{"num_hidden_layers": 9, "hidden_size": 224, "norm": "layernorm", "norm_place": "pre", "attn_scale": 0.125, "init": "uniform", "learning_rate": 0.00738, "train_tokens": 237300000, "dataset": "wikipedia_en"}
Each number is 128 + 24 x the weight over the matrix's rms, rounded and kept within 0 to 255. Layers, rows and columns count from 0. Numbers have three digits each.

# up: layer 2 MLP up, 896x224, rms 0.164, rows 342-454, columns 0-55
# down: layer 2 MLP down (transposed), 896x224, rms 0.0556, rows 342-453, columns 0-55
up342:190085081155127146098129127127101122131127167135119154145103147136150161157106154133131116153131103106140133137136155160142153091124128143142093113119129107112132111104
down342:107146109137155147136139102158135159119139141169115130160132133124114098097114128174133131187124125108099134124134134159122128108119122091110148117128143122114111150098
up343:139135140106134138146118104122094099078168163097106132147167052132130155085117164121119151179116135139140107124092102082138122139148117159141139169139119162117125132145
down343:086104159110183133086049110124137143155129123133111128164104129088149112105097132156124170144115118130091142122107158144116199147134131144111113120143165087144120137075
up344:128142135124105098135146144104145113113127139107143130109178163152108163122094195097146134128099075080121198141150128119088163134095111143110143121113103134147174139105
down344:104168123147131099146095115155144134155145136124130100124063146143119120101169105166136146093154128158089137103107121106138134141129160144124127124075160115138159127144
up345:167160110084173134088146103086128105117123132086135133128148173128105142192123132095167148129121133099099121101119122104114122096157145093142141144120086144150169122119
down345:125136119118137126165118104153077116125109168125144105093127136108131156130131109112129084117127148121116095144072169150116126186109136136134132156090117103158133094143
up346:152115096115160093097057117090103129134129128139145151096112128125147106142150137158094112147152187143065120108140120112125121115181189102079138102130182128110120177155
down346:077117136111154105118114113126135109123100079080119126181136144116076126133114174096142133116136116146134150137154178108162161155158110140113105140084142125124133129148
up347:129123134116099093136173102127122121149115162124144154139125130125147137121142136119144157136118116089128116125145129134097112175162111110120132107125156119198166143153
down347:177062129120155136102084136140102093117116117119152100111159110171108107123085161159131108143137171112170095097180168120125133121132072112084158162089132105154089139162
up348:116098165094145113119151132142172137147124156116098145128112111123178161144142151126112123128125130119129116145160128117102142112132153136165089138174117116143117154088
down348:136136125141121172142142140127118143099150127126113184144104144132093140099067133168141078108112142136113115126071111138146115143141132126110179119121090096155105124147
up349:160109075120118128157117097159144177103139134076167106105127091133126103124147169144144084135114126121165075149181133107116085132148103111156108123132094152117154124149
down349:139159125086117125134099151099182151146158111130127118102112094103114119085129157122110124131098172127119122110102121101139109149121198129132108112174116132105147108149
up350:149128116095124117109126111085128135144128150117088115117096113108126119139121123140120151117101131124124088141123133094124145130136151124140112142141178139171065117129
down350:126178136178115125174109184159170116167122111173116138103088136113147187135117102147104163117141131178150142107111103131149049163114152137124120095122111148119134115166
up351:147113139124120159113152109087151149137147129104166104155077172107137116135115119083150113172139099114063149146113123102097120152162156182169120114126145137134159128130
down351:141125093130154102102119120162114116138144143103118126144094133139118104098098122147101104163115165168104153145128144178110118127095131142148107078104122162087126151116
up352:133162125166131099117125130113114105097157124131122102115092138119125096115185133085131125147145108165141139103100127109152119137144110155127129135118147139118132123116
down352:125123136119166151134121088150116122122134112131148122148135148136154144147151122139201097098128136137160122128080109140140108151102104120116150119133141138103103145177
up353:133127099144060180110106110135121162102112148119132120165135111128124111155147138139122116110126112156147075084117157119102124134100128135092138101137103119155128109135
down353:094131163128132176162141113146119114101124151113132107115059100098159129145175150134083147118133112130129094143137098115160183182102138146103118122141163156155099115101
up354:132127167160143109160128149133129159069128128100151150114129143098131136130177132114166124157151101116134147130114109101078112145110134172078161131156119178129106109116
down354:131102120176120126157139120139126142156079157127139143104142109135142099159106087131117102143131155128115097154150161140167143141128159121164102112142120113155158132140
up355:098185091165102104139149160147107115130089130139095106149138116142124093158124108117150118130126133112112126121169111130146137134160139094115129090144114182135127146144
down355:150122119117105169157122126103142182121165124149077136179143118115114102123117127128111089146129125130041138147134133104092131146108160136092136117114154130156130122119
up356:149122160183115122098120083147118141142118115081119114116151106133133107152058110172120102146129137119107052114141138163119122110102167074102152120106136087130118117130
down356:131111124127154142121094131135090151173124132123141129130141166143134107118116149105111121136117091108141131095144111093097144136120133130077144191125111110136135158112
up357:150116155129135120125128142108150113111167106147141096141107128132104110106118176128105120083083128110107115155143117165142120106133153140154108080126121171169150157123
down357:133148111115118122153167123117082106113104119122152080099140144160135120164129097132130127152146152129147123134118127141109165136105137105114078149126122108151099117149
up358:145120119136129122130118136094113126148147142094102160164122124128162127112113116133098160117109131118116127137138096122129129145113128123113121110133106124129106111132
down358:150130128134135156140151106108097143129144097141095114162153146110130135131153134103148145132137105159133116159147108131103150132103116171132093134132123123147156113070
up359:126165123132098160126160162137131110152114145120110121161130114123143168169168074106119150139153145142106096161162098117149106116158143099132132115137161131165084184123
down359:108114179131089129127098092137122114160126138129111130121112172181111095099141137107137134119133103145173138072130149103112104088104125101119165109117163170113094124100
up360:117107151152160090145129102151118111155119098135127122139133100127141117090150139158115139082113114148088130121141110114097135132097168161165115154159131160103109148144
down360:116105129125105180150141105125142166127149151156117082083134098089147143105128102146139094125116138095082110133101112124144120145136140117166153106130140178098129128114
up361:175103126133124122097103123095117108151136135064181145132097155110124145177126147142166160146129119107125133095090138136115111121113164141152150089121165155102114143154
down361:158111135114170161096094137160115136085119172142127149167092145118114162134091133120082157108101089177087156168102123124126091146175103108173123151128066063111109115113
up362:087157118155157140167140109119111127146117101115133082140132134139158140141096139128136126145162104138134144097108130088119111123130162107139143099166151161146136147144
down362:130116140119089124144083139154138087113151133117113116165116150127116158102119143124118103119097125131111118163144133173108152154165143091139150133134139116150134142168
up363:110122122109163121119119173094155152152121112112142153146127170132173122129107107151108103145112124142135118117116119097114164163107121147124106159106179089120110112113
down363:160144099129115157147148102134134116115134138167112109128108126130155130124095139122122125116126083115165111175139143087113099148119151091130130113117139141151124121167
up364:168131138131173123131093121127104126080115123148131125105095097138100164139131124083151115177132115122099142109126122109080128116113106087129080164109126176140142070100
down364:122150068076140111155117090140119112075137076189115142147140119151138135128125153137091098179087125154113143096109106113143162125100120113106167146084146108134090149129
up365:165148140146134080156100100148109090095104102122131121123138117140140162105183126145132129132131116091111155118111135067094126116141117134165108079127137188135181147108
down365:129111180135124157115174149073112140140121118143137145192091071110119120126107154161125107081109131132068119158122079113135159148139149114118117131166110093132156093088
up366:104148133184107088065132147142193122131105138124112151135136139133120123135143099142136164148133161090132074156139144125116093110135148122153114128164130163134140138121
down366:148154095163113120150140156119135167149134087142156138107185069126175128132131166122076134141181136138131146139134137115142176141141135115108130151129143141121121123156
up367:182136113157102103095142117128139133103132147111153125110112127159105135138084130154085118139092079102146087126146112090109117138141156174133149090169114150119114094147
down367:156120103154129140137083155160150154104116157135157166128130107134125116162122153154105108128162153122140138101155154143119121164153132159144164128154137125168113155124
up368:140094137111110076116116086107160175162127133128120114138152139141106130141107162118208116122106132113156132073094148126128193146144141117088136135143162121073115161105
down368:165163111139081111138139091128166141123145120158141124150104124164101107146121155078093122106180137127068114156160152103092174174158146179086137131127130118160110139124
up369:105101160132163149072110112117122151108117147124163135125129103107111141123119108145159111079128117120090113139145089150086143125096120147131114086176151125178121159111
down369:142126131117111111160120117168161115140175141155159145127142124126162132157127130129123175110130161140135150153171093147103123166166148110149129133133096128131142127109
up370:149102127129141092141166119131112134142159100171099128168181135097109104128142079134127073068106101091138151125087142142121133154119162143192106110115114153120116128189
down370:151102151141161144151137096131109080161097128128127127147117141148156088092121150128104186155166089137134134073153129137125118095127127139142081107144137144146110120137
up371:100149131129076126137119122119107122144125136145127135144152125159112171129097107117123144092143170165147180131140104150075149099078149131141108129098104139130123104134
down371:107105122104134116125108140112133117124138154087095159141125150078122143144150112128150147169128137130086144193139119110115094118151094125153122132185144110150132109115
up372:198114166130129197107140128139138097078138137144128141084145140143154175147139091115120113103104121141126124120158154095183146106167107130110139121093098147086153111106
down372:102120175150098118141100148121125164099116112132107112151188160096173137119090142147066079104148099150099161172091159137171121207137119092118113035115144138178079122105
up373:088151062176159078117108175111123110131126161130116120170119129140134137165146123104104164136152114160119128121165117087119161119142172152124151134159104141120148109143
down373:137105139134144120101098122094127120118141120096096135129107129148127135160137148127129119136130130149124132144114119117100128138116115149121145106141118187170101125129
up374:142140194107136151155168167172127148119133083111147118117161173152172071186119071142164166112112155103118141121085131139123142146122089125135095152143116098169097141132
down374:147149111141130159153161117119156137078131131159103119135084180150126108082153080168085146121087115123109147123094138108128132130116131117119137161137142172076126120151
up375:105139132132158136126165131124118116190137147177112091078150115141095096148134114131144098110134114161140107142138129109116155106158122168112110142096124109110149115176
down375:124112138105158113139168193160102164133148107131118108120119124158100143153155136147155104139115100128129118104128135090124131146142139111123116157134134115105151109125
up376:161100195112131121109139123148132102160123128077120162124113134127091110145113163102130106108139126166180138136155110155114102115128123113103107121118165129125137113121
down376:143089126157121170166133106115164113107104124154158145104149126135130096118115161080137156075127111113103121164115136148123158140182115101136127078130146164101125107108
up377:163144179162149152103120128149140118115123110117149131135157131131121119120144111123180096170117129117145116172125161135129154152117129168080107112142124121131136101106
down377:098076110143164117108100137137121143133135112145104148118122106121141095108110142107120118125115142114116150129133092106134125101110077123062158111137155147126092159147
up378:145129143118127156103101172113164163101137129107129129140143127096172125135126139128078125107141114100126132106102075152138206123107127140126083155126071114138160145130
down378:147115137140127133128131102104098128131132114165148112118148125091131129108156115145110160140128132139096111123126120111128161137167119117113136145172101131107109090090
up379:184161107093111118094100124137100082138136114130101181127087169125126126150146077116153083137116148168108142172119137148102122132099112106127122178132154118120143127130
down379:145135157128146103145147120145119155134092127106102109143141131115136111118133130151126146157099157127120135134187109107156140106111133152127121116145148123102125131139
up380:120138132108101129107151094136164097116140116102142156150092102176105127102130082114137080093157166071108137104087103122137103155153169133138151142147141079181091120166
down380:124152150166079099117149118132134099147128091115129158115126122138136121144147126120174077130116116145094157083143115111154141135119125124142108139149084127101165117107
up381:104112126127127125099161172144132098130086082111160114109160096134123149120144116110152125101142140105115157124134166121142161116124122115162103105102131176090125128130
down381:138132134119136128116169114112150140095162104107124108134141099102115130120177071147120153106120142115109112105105119134140110118157119162157149126101181135114117127101
up382:152133094142145099121135127120141100112139142128103148147166113124132120106133120094125159117098129164113131127142105147095154137139147125123151112151159122130099162120
down382:140121134150140135137121175202133163123144143139101114144136117108103142111134166140091120103104137113161127151102148160139110120139112125074122139148134062152123140103
up383:139164102078104132117138124089171106126168096145088131133144113115109153094119109129163137118117125127108120151118078160116115123134133125123147183134100092143157110123
down383:136136089089090125105113142130139112104146108104133110077124157160137166105081151123170163180139123138117113121124105130131147109115124148124116169140078121075123136115
up384:103141109138123112122114168124155114164122130153166134111139207112098146118123166170127075142148163092150126155085130130082156121124169151158111142117156168120126043069
down384:108107093147127138124084130136124190133132129140116138109110121116175107159136087123140140142130135125095124126145116110151135106093137136146120120123100145114133108135
up385:120150172122166128125095107142132157099097123141126156122120130141118153157117150146085127154123135090139119101171128105097176107115123127094115103149147147137147152146
down385:118142091122174112143127113150136118104135137134122129119119144152101133141167139119134144129111147122131148091118138097146131144147110134144150096141138115095143099131
up386:117174083124135149112130121151145129168102135115101149123154135108108102163157156119089086152108196155129117131145111088166114100141142138121166120153138103108140090095
down386:109115151124144121092154097091100118135141113133150122148099158097168105112115116161132143099136120110104106196145148108130119120119171129116108161153138107143153130096
up387:206177155122102174114120123163159121149140133085149162117087145161127093127097135126121143124109100126147080114117136117159158125190084140140124112185147143121143111099
down387:118154172138128121166137125136118124127092117126138099149145148125121139135129140149157182140153128116139128109132172158131145158121116120148105131115106107111120128151
up388:144136104125150102117130121149171088146129139114100074127102143108114142141142143135106143132117146113161121119118133110115143115173112113143102124132127113134141123129
down388:202111154112148139097120122133135075163163112141144145134149100102087110122114144141132124151144108110148120089152148163149094119135076143106119141107124140117091109119
up389:124147155139103056155092161184160156146165136110102130096108107155139145112144155100169171145122134097096110110154110155113135145109128139132137083113094141094155093136
down389:151162130123141141107142089155123147148126142132107130141164132140108138146137128130121101106113116126153156167129164156115138110133089112143181126127108104097090103138
up390:122116152083105124113109151099128147118144172140101124110131125115149132154101096117170134142090112128126111146164132156121118124123136135145116129130118129173107120131
down390:140116105167116160156161107115076127107110100100147120104106139144138130113123112132087156128121183092166142127094135106119127136055125164136109156138141120130121105180
up391:116133145121109125122159088124109135105122151103168132116127152132167108122142147118089104085128121144111113144151089111137098160132085194133105105155078080093102129123
down391:122087162088110103118123102118157164137163127134116117148173140153111115087161106158117080106106169138124140126154117128081173143134123105111135105072154144172140108104
up392:087154130113101117119121157113150103146108138133118175109151145102109080101141094148129102084145129114138093141124117102127127137106119122133166058163224095121177157104
down392:142116151090107152126154101159122133143168113100115116129102139116189143159153148170114114117137164120066142089131136132153159136142146122152123131147135126109145123096
up393:163143094158129123135154100077084157117164131136124109131118101077125103119132139118139116150162166093114108142136140173130147123111146113124164094151111130122096116156
down393:125112092093110108128139117105105100120106105155125125116161109049084128123171135137141152116128157100159106129131136149127156129093107094114137131144107113165115126131
up394:109175075135132118112115133136135162131169165134143092098080069098110135158123130088133132108143113095134134124138088139138101093137107137117113108158133097125112095101
down394:132150071120119069112136131137147124134106130132159119133101122139121117083135101152164176162098138160171145155123150133144140177137119161149132119131103168162152125112
up395:140158139129161147124147122148116126116108093199130142155120126140112090137114119143100158133124169106142149112082144143104146131169142137149152113144122106112118133120
down395:166110067101178095138113128075109109107123132173135095134097129103116151096104136071169142142149136110133128162134134123121159118178145150086110126149103148075085147095
up396:109191153156103164101193126097183113137141130133112133160146118100132125097133127167169107107090084142144101153098117130155085098180160170150132118134137129110108098147
down396:105120156110145062122100128119118097108168055128114166138089136118142130141159149150182116115123140092135140127149106143117119144158119130111133127173139118147107111140
up397:111172110117136139168123145112091129106124155121105141148123133099111150136118102146091149100109124180142120129117123135122120127133144137041145136166120116123107135150
down397:121122160143118130113085171116147098131116133117145152112152116135114135122141109107129104125120110141132159145158082161119128163151113115155122160101146143102143138127
up398:160108121157117154113117142127114126144123151125130114135110126101120165104125110137134103113138156160141098105065107159167093119098122117124120141183166163116130139116
down398:122147150079139145122147138104122141153102115126124101130124128146112102140147081119133157113142139119190127123170124149183168099108132090140156098138095150156177082108
up399:157114180151134131123127191141194083105143122132154137121126100146113135177165139133116129133110162112102130125165128137106150113159156095087154125075095171140084156128
down399:142114159073104080127169125105135149165076147140135146130145098144102104126082100128190117167110119180148134147142137149155131142128116112101139137149150054100134157157
up400:119091088139112130150151158168129111123107174155117103128145125152097098171155106114119123126140125131159098124141122135112091116072128169166144131114115135162111125156
down400:140079094131138181118148181141157103147136097130148129146053127109101123150085110094097143132146133136112143112105142121119117128122150134127162160095153112133147113138
up401:131099141088113159131129132151130088086123147108147112136099140145103111138141125117173161074111163126162136133112104167115113142092129159115128148112080117105122124116
down401:163044133118078121108155096147096158106134102097141155152136127129090121150126141153127166100116105144095162135138118142102126119123088153148091119122143140105219111141
up402:114142151119116140176137159103155140164138119148106149141110124106131152156081159126178099119183145168206141117097102148075126142139113102131118107104103138085125113101
down402:085106141124093104201123147115124185087127187178040127195097186128144173098115138123142135160115143115153158072113102117128119179157133094089130116099072040135096125147
up403:124134129111128115114094143171077107126135089094179090098142124142119149167125197141109117133134143132166151117132116111131096126095152116118126157118091134131106179148
down403:157159142122139156182142113151088139136116125093090126125131118100116140122100133117161139123148095117144155128127137092104138104112136096095113144106150140111134114136
up404:163142099129116173199116131173095120148135161137096130134128158156077127129151132091072141080146133127132132109148113117164116124167123092094112094151122118129165131190
down404:148116109127132168127128113122168117146080130113139099114128104148155119156085109101122109110120098111097146114171154132141134132134134089122140170130133119140099117119
up405:176144147142110134088121145145130117155149143100167166111097119159139135151120127126114137126170159135142124099158061176122126133142109191107142109106111102079112148107
down405:141123140125130125140153122132107108154128124117129155166100127125137160120129104119102106138144128101111117121148148145154144122106114154105138104140136112126169144135
up406:117122120144124103149130175118118103159155080150123140105144170132127159133146121138127112149096139120145097126093134150117142122109152136125144090126115125135128104133
down406:162129149099097115146124134111128143124142102183146116143128111142107118122135139156141125120110140143115134142125146088151136103072152151128135124137161111117128137139
up407:115118106138115117149075079122101108131139115111177116108140153171101089134148125128132117118148123140128141107118115116161129139133159127101125139131102127127127145115
down407:068110149113145119182117085117138120103111098125118176152111136114092141142086129136119124087152148114158156118118125109121128103110133060138132135103130068148128114095
up408:185151131129123151112113117152136126118104123075153121137128085119112129135156133161104094136124141066139093131132110136106121112122146092143123094143127109167149178135
down408:118119127132113090132144115075120152148139127193114158132121141127122118161117125103174135086153143113128154140128143117101135157163128135156111116148129100102109153174
up409:147149128134145153178126130134131098117148126122172077151170150131124189115148138131156104119106122106123132100161123090120129098134141092135108100131134122105131117137
down409:166141131101140161140122119136118100171123123122111103124127140109150116136118119100082124142097121120162100085111149096153136125124125137138126141088142120134170131131
up410:096105127159104120163150154163132084170137150116129127163121115120127137125163111118116154124154123107140090095163120138125131153108100110150124109134153118139162126149
down410:120122136139153090134135119171125130118067104122110140146111089159072134116132100149080137129118148142138104144084135108132131123143158129166150138184098133062126175124
up411:120091155119179142153111124142161126149114180102172118135146146086101103154112121147152124145068146079137130111143106109147096095112128168133116131114116138128158128117
down411:158158159145118147133130100105141103087134157150130101165110139106133148151088149121134195166126117170099104121148124110118158119149073103144165092127114107151128128126
up412:104101122110120135091122160127107162121126170139162111143138136182139145159191142127138088122122123190067126088119138167121120111134096148138099143113202109114151126092
down412:084127058125104113150103166142106112144136122127118131154097110114120099135158105111135079121092159116118128150131158149094135141167136097135092129150083106233118130132
up413:150121100124136114102125142136094100123109127145128112113129111164101127138163134133167139127120164123173145104139087115133117134120110110072148143170165114176167092110
down413:148101133133171110102115090102129115132155124120134171156125100113131123107164126119111076165136088123137146124126119083112111180172147155115130111106133128136118138086
up414:165174151094134086167128138120134113096158102147110109127123149161092113127117131144167136125120141109135153094134146133085154107108087129128140127120138120158124147114
down414:099106099103097113108162115166161163157143101081160160122130123134117128090151160127130119113138113158129125094144128149131098148134110117128103140129101123161127105146
up415:106109154146105115111158094089144145174159119111124147155157120139133098160124106100136172114142108151136114124144161153147145138121122158105120149154108156101136115137
down415:107121148106173109108131110167115161091098132160169149219138079152174100160141122135088115158111174093174107121129216106090127111183123136116097156148104082164129133133
up416:153139073165165106143140075117105134122114113143094154180124111130095139165097115094100126106113144109144178125150119149119154110138135126129165096128149147099107147091
down416:107106118114154104118113111103147155129110116142133114102133153112112133139116140176100128128132120105174113112128111105174104093157134110133128103120118117120143129108
up417:132117110155131082126119112127135149123128148147160138152144098133130132097107126140124140128110152118102112119126117099102115108175109130125133149150162108104096121172
down417:114109108138134128073147144119111141076145127194165107142109101098132124118123125108103138109130129121118114181136149077158135134119130139143129140142113114139152137105
up418:101138104141104160108139139162149112136099135153097129134149123152177185113126128148157163063180143152127097105091115139146142142156135158124094085154119143163157139133
down418:133131144122091117157120136118101164097151139134106169127164116122124105119145151095119141133140094128142147169127186081136156115131147124093109124121094120067130137145
up419:124101115127112111118129120102142112151119153147101112143133103123151144145146136153134122153125146130152106110094103141142143140110111168105147133110124126096136116128
down419:088127113133101120120122114092127119129126125186145065138115129151147147101134136172127097143138134128124130109142121164108175146128119141135157156188114121089086132087
up420:144146163140136154090166142182152135137143140126127100137088116164123138105107130137155070138114136141090126105119133130084150090114162083135086187113103163100121133149
down420:130099156118134155094100160142145089105097138135154113138150141145158144158089149119192135082131106143102107129106133114150139137085141136124106104085104116144129134143
up421:178113127099164109119110127107128116131124107118069138120130155139141099109102124122133169066085112096128112152083078125113115117129107114154144114110085134148175171149
down421:150157154120094166138124200106098122147127175098111116122133180172127147113132103126083095127136120133116088141121179141152176128089182099109156146098084136117139124139
up422:128150128171139086128098116122153134148177113137120144122091110155122144164116134102091132144150139098119090128163110143132126145132117110115136112092154133102118087169
down422:115133133115140137125184121124120155070146178131114153104103128139109133144130120098125136137135111139121127096102093150145072148083117131099118124098141128139150166095
up423:151136172132125093121120143125103125089136135079133142160089143156162139128116134075125134152115160164109151087159093121116143135152093147142139162108112120115076134131
down423:125138110129150133126122141135103134138092143149096102125129132128138092135179125138131120138131121102097147143113159142115094122132099106087088144160143128118122106105
up424:127094109145097094115154111121146160115180131130134108147105190145159129156095104093148125121121139123096169128127100148158201166138152091125156137097118141144116109098
down424:097097152184182139110142159160124120092120126130120110116121116112136121128123102163127095129109156129059125129135074096161091134096178096149098133067145144127136072107
up425:092153120130141160143130104135126080117109145148081148176120079162112090161197157134109164120118079148116099115148105105130139113148116143104142091156112125098167086153
down425:139156131155149119135163099118123096139134145138114100131109101120129149119151134119122120157100120158133142122198112098097133109145141069198113144157123122100159076125
up426:120131104109136126144138117136109116124109188164116164092118120118141106125160127149130135134122148108113124111082128119194154124132141146114128145148140101135089140127
down426:130127094124108151150123142147176095117139128160077105161150121124159148104171101097097134148123132113116141147130133127121143156110168109171105154122097145097123143144
up427:143110120139157122117131100150164155105121116131114136126099122172132120136144155098130130106128090122099121131154110140134109112113134132114139154139115132139134133113
down427:119123099111132156163119121098100128140132142098098090105124139125126114100113147164151142132144116108171145141114144181131120128121113136068118160110132111118114127095
up428:119149102110123143140117105140143163083127114076097151133128126127183115155117157127077126119137153117105104128176134152114153144127103104107124132111141110134119157109
down428:131091118110133152100120100114125145127130132140095112113122128129128107080169117095128142103117141116143112113098118089139108125149140137138134140121130134105120106082
up429:074182076108166160103157128136156129152160132151159131123115104103100080120097151107131090161157133080078078140136117093142179132124170120117163137149124110156112130103
down429:101155138129124130111131135112129118102136116113116095049161161146143133116111157204168160123106100138153120118115104166127144161119125080112122123104100154188116153130
up430:164145139115144119142148160177094084141128130148144139101089146116106107127153123133158158112134155107118173140116140076124142110150099141105134102126147157112109121099
down430:172175130123130093118118103165082161140164118100126145111128134158123140131139126177105144159093105134162138136110128130177118123088151129162139109136120155126160113120
up431:113105095110138138133170147102144123159132152098120122129107111155149115121107132127134114133127158156103165139114128091143148125132142150113119114086103095105104132163
down431:102118142165123115109118159129131151102099149154114107077114105179177104135163119129104109176080124120106160052157130118149145154166137140138123113151160120089132131087
up432:155096112157095102100143122118123143132155114132148145130138157132192131122142117146120120126137109150110141131152084140125117131128154128157153130138168152129116095111
down432:123137087108126141142131123115140125110126127128168143139109115127150132136155103140168102119107130135139070096137133112082147096124117161076133155114103093114152150108
up433:127154178097109127129125147117129158126161164112128150110134121117114154137106095102086094145122138114152171110093138157145133141136154175068117168167153177147117152110
down433:144128072158128116123103100130163088104128125087098154128121112140138175100116107106122130089132164117117122153127131151072133151110162085101131072119102102140119127186
up434:122113126115142103112134117117067121150115150090171123172092119148162128090141158137141144121109134148108159174122148102088180127155129091103116094121110140156121144140
down434:108120111150192115119105118115120128139152144138106122110117116154143110102127141168099181183085127136118178106080142188095093162146174092141169134132129106111119101145
up435:088149131160142088079155073131111128122143136115120124156161089127139165149125141151156114068159152114127090153114124107135067124141107099089114120132112144174116126158
down435:156171112104115128103125117159133115103121147131153128086119102157162135136080157153124144095062140136126162112110109146136161127099130096089145116135128104076103139131
up436:133152099145118133122128162117102143154160118120132108116139143096141119189117120114112121121144136131140147123123118126148133071138126138143143133155131128131114122106
down436:126112105098124142096130138100136119102083138150132148104165115153141113148130140149128135097104148122142115168122125136120135143140118100138146149106149131126125135085
up437:143131139177107110133133115115126113089137140094150116148116108102128144131141164088115078159106149112152098150103109134145098113143170103086131093094126164123130108123
down437:121159113098123155132149121147104170164107144132135147111147153156167174108113123171108130123117164082094126122083108079146167116121145098059141148094091096124152091116
up438:173139131159119122110112131146111138117149121140139112109127099108142158114137164098115137102172149108133174124153139115105109142156186171149120149104114135089102121096
down438:189104119137076157150115114121090147151122141161120125146086114104137154107105154150077125126156142136133148143121113110104093146089110105084126135139036123126067120121
up439:111111141141097094122135124116082164129124156100156149101081141124137111133141152135120077150101101110133125092130112139148136105086183140134097149129145122126117148145
down439:089120170115148151098145131136117091141085162116152098132089107114109111127070109132154095120133177122140143153114161139105143110145132114108105109112134133092126119163
up440:128111120118099129106155162133114125107136144100099090156118131138113111121092123135143110148131160147118117147120117126117113152140118136143171099136161132165139142137
down440:139178105129171142133099152117179134116126128127147080160155126152113155140136102189124125131069125120106089119101123145143120137111169127073138130105142112097120083123
up441:128138080154076120145154152154127133096113172128144148153100110132097120145122105122094145100180131167149148137140135165108151129141102120138154180104134137131119144133
down441:102134132144142078085162143099124145144111141132163142120112134108102106125118125129107121143107148156119116108093136120139114138125114151117146125137198111122116129150
up442:101119121144125120175121080069123103121141091117171135133161103124154150094152098124106122125150126134131124082142150125098156125104147113121139103153099125139121168126
down442:100087081133145121146140130129156090142109155141186161112113160152077132081154124146105116126138130130099114107136116117150177175134100128120121125105085145131121124104
up443:152121083135109108117144142114116119141116119117132146134122107129172157176147162140138098166137105172140112126099132110149108149155122169100144086139164140145106154126
down443:122136139106110128137121175116170138104121166145100107135111113117136111135130106116078122125130132172120109127113132143144171136107098112143174096103155080130104119112
up444:161103157154161145105156173110090086125133129123128105151094089134121137107181153107129123103144128140134129122106147112105150142142117140087098121118141182143137139134
down444:147126146098118117162150153127108111048129121142138115162084095108139096101141185142112136128113182122130120131164115145128164097142177150103130129144102134135114164112
up445:141129132121149097098132130104111144136130104150151129065137163108130129177123153125167111135135083103137130123128121100109155121142113109136089109125180157132117121135
down445:101217146168095148162129148128137113179161123164092146129137116124116122112146119125127113117111138136155122135178071165172110100077135121158119141146115102139151149128
up446:099145152130160114133125166136132125139137145099113081157109170100135142152139144113102138165105144087099174153149132154128112142128130083089082140157119130179126126162
down446:153112147119127115130169113138090154115143125150128144108128132138097114145145129130169119106101136104148144130106140128063111139130154090090168132138106117142101088129
up447:098107111173123131127128136132145151118115129127140165113141136128130178173104158122122115123125165106116127072119161114086139144126125140104133148151106127127141126145
down447:139140146118122129186157100127080164127089127097167096091122084132111117110103126124096143144144127151133117169098119097128109114149124113125134144154102136140130144140
up448:166139166105102105145150121120110161146115139140133183089141171152140103126124108161150120143142160120130109118118156145105129059122146123119122117180119118101122152151
down448:153158178125126132132186090123132111166112144108098137151151076108142136117129149138146081183111143138148154133120146116090105141142105115125113100113120140140077118167
up449:141147152128115101113102146124145096147115146163147127127129107151154165119133133163127145098141088143168087102174141127158116114104120120126126116133083111126145130137
down449:135144126154102184127147132104135153171169091141162194113121119097103128104117134120140127129192143117106115093137153160124128153122175147131088167149080118140111097138
up450:094177124137082114117157105140130146157140128146130141174153148116132134136172091131128112124126115180164129136154154154134126122103122122126139145113123119181123172123
down450:133148145106174166114115123099156137122107154134137157148069095143132116119112122140144106132126123108127106128124149127117130112108136157124116121151124162109149118128
up451:170115103127098132139159135136163092101102095097119136127099079110113137131123118128104106108192094138100158138096129166136105136129151135148137147106141119197117184158
down451:094138174184144117135142119190064132090104147128134109137126141165088128117137113127158100137167168135118131181148124134141082150152123133106105112154096103098106120160
up452:118100107080139128124165158152103146156095180101117147126135176153115146137136074157119107129126120123117152094111095141163136140105140112099137119162150149103113132098
down452:096115166160134153083120145108179113125134163098144147093162106161102138129129140150165140150152116122135097094163161137081101130137147095108110102164139134103177116175
up453:105120131148153162133125160135137124156140127075144134171113135111135120117120149139085138119104151147144134097108113138122111146150136102104090118157111145149154092105
down453:120130126141147137132159112099129148178139115127175126153130118157125126100102122150135144121134138137132116111087125121164160124117162109143107127146102136106107115138
up454:093096133134114112146119111142125121122126126111146144122134111133133145159149129119092151202119104120111167079121129099133165127096134134108120102097120101114116126105